Weights of a small transformer language model: width 96, rotary positions.
Each number is 500 + 25 x the weight over its row's rms, rounded and kept within 0 to 999. Layers, rows and columns count from 0. Numbers have three digits each. The size before them is the row's rms in percent of the matrix's.

# layer 6 MLP up, 384x96, rms 0.236, rows 362-383, columns 48-95
136:490539482484488487444494507521498508524505491463467484468499507476490499534503462484530465512462530487570509499544524516480515489518499520507501
108:514552489449501486487498464461529498511488522514476546498521493494526496478516500486475506476496435540500521521532542499474533510484529471507519
106:511459504486486511525547501526469468528498485486487494518512507503559486474537492487561503526515487448489508488482521491493474486496514522517506
114:483489464497517513453522509522563513484522505497509541484494494483501487536551478470499508492497463484532511490482529452476458480500495512522444
126:483505521477464480484488473506444489516543529490485500502489496495507548505493468439505468531495503545487445522503474445475518509520485492489535
119:513502514508511527485516501477498494517504501486520538574521502495498430496519453471537486474495483487530466513553513505487479501469560451501518
097:483507461573500533552462517488471481526525507483495507557513508479550500486487490564498501483487505538523500489503482515476508491515505473506465
094:487467539513524500509485492487510504491484542525493499471542503434483438466516543503488510525482453471511471466520512520513482510515474493496516
118:499510498515497510526503459507513529529494486477512535533470485531484487480498472539490502476491473477503513495530467514469502462509455494509532
094:526494494499524490494487505498515441532496512454497547474511538461511456475456513479558508463508491503519474472489497503495501508494497493457498
084:448510488516512511463491477485562492537545507512486476466486461521504481471519493480460524478456502475506515499488505503463489480490517553535553
083:541504532452506485482538465516454473488492517535483518533485506514482499473504532475487487540475529538508486494523469507499413522505526493517519
092:475509534475546444480513517460502535496528502492447464495526509507498508506513483507491466555485554474506520503474454461493509518477494506520499
098:533508491450519471494515441483493514501488516496498498497496479494489493466507522470490505480514507496532517502517515501532507486498531441521504
105:496476464511527517552524512486453527546539480526547531530505495479533497525486526506547493535475496476509484451550504509506476497515497480523500
109:516525527458469516496494484494458481484549497478545491561532472539498494504488506506501468503470510487468526502494485512468501458524489535533491
112:506500455477476500500490478500545481511485507508498480504508511511492498496475492515498528477523477536546494522465476507499479471521496469531456
119:498510474475474481484507472507512485459465473491500461482550517455503478513513497505503493508517511496553499509487500514504505470539526478494504
113:517485481524519489434511514521496510456517491523485515469492505507490490476512500511540481503471498476518465487519507479496471523535504453504517
104:531467503498525453551487501520528517489544490500537487499506485503503483460497519528537503537497522460501520502516512502516493492516485484521506
101:504544493529515572550461522471465489498486516446452516503496477505466506494476490483494485521521475473516506479500516524490482468508487462504524
088:482493518512516520488511497541504513506487529500463486473524481469532477537522497475465453532519485438485525482460469493493522477496447485497490
# layer 6 MLP down (transposed), 384x96, rms 0.167, rows 362-383, columns 48-95
131:481493527511513471530510508495526457470492509521472515501496456462442541499490470508508500491504475539529518511468503518508491488460517522523510
117:525470461491521470508501483509513521504472487502499518556504526500531462509491527500501477512509523439471481484526470470511518491516503526482504
087:513545509556483488520524542481503507472470497465457517472540510519485543516525515538467504510514486500505507475483479524517502491492476530438495
111:543511463482475467503475492513469513515479533510545497503454525557490500527482491520475480515523517484511586465481522499490489503475504491515485
111:509462519520523504522512518452491502495464489513505536497500488474501501531466512548447499473482513503477518462486459555517558479475463494506513
120:537474494492518542509546475509537512453494512509483462522544484504474543486532518523542531486491495534493534468533478549466473512483495486539491
086:511523501498507486521497512493547537501510481505528489489528503527435513510490506474520482486478522448477485481450475520483443508503503560469505
089:517501503434515470480494468497527479494481505475521496461532535500495514476495506497504542506476490509498441497550540476516491494524483483528474
111:495530520492523480510533523491462551506493507519474483486504453506548503516506538500475535514457539488487505497478507434523507571466508497486487
096:468487510467503480503523519540496506535507475537541540495566513521518483492435514499503489545487487491488452469481488518489494506472468515512511
083:504510474533534458506500562486479520474511492508495449503482508436493489492498493513502481485482495516424512501498449503501517556524490466483448
085:482472512474493497460478509514505518466493467464506509511511504452467477481459474451523499503512474508518482487532506549492426559522507514462489
089:489520523495507506492484518481488509526483464522467497522504454525488538513515508510525467480452529493530450521481486497466502484468492505564487
098:477530534524533484466526481508503459516481505498527528505501502484502496509539474522498520524532486514502471532476474487509502496527479537476476
104:558521477486526460468554476457493490515510486486495528447482526491509470510514489516477493503514480523488479536471478489497518506519553500489510
107:510478498512548501497486498509541476510515483473529474481455517515496489460514497522537550516509525462528521517541491483515484501500488516436530
105:529522473478447497551504494521447536497468481451471490486490502462497523476501477500515470490526469506500563493481481518488524506542501503498485
113:516528514492482457528498504521553508520544486499490487508515527419498462504513513523510524490530481456509486552472505521486488527515541500502507
126:499478496497533530478553483517491500498500496498508501517482486502490438492550564504531530504464506473455485511496436544507498492503525492495485
103:481535521524521536475480514438488508509517507490496556525485540479487520526484496444526436478509472474488506506499471516492486479523538481517505
095:500521504531476457496522495511520458543519496528524503498507498507487528497511489489465491512452498560495486511490477469486567512505500534533491
091:498487468518497511495535509532498509502489489499498507498508448467492503447508488480496494496494548516484481520500496470490507482479512491514488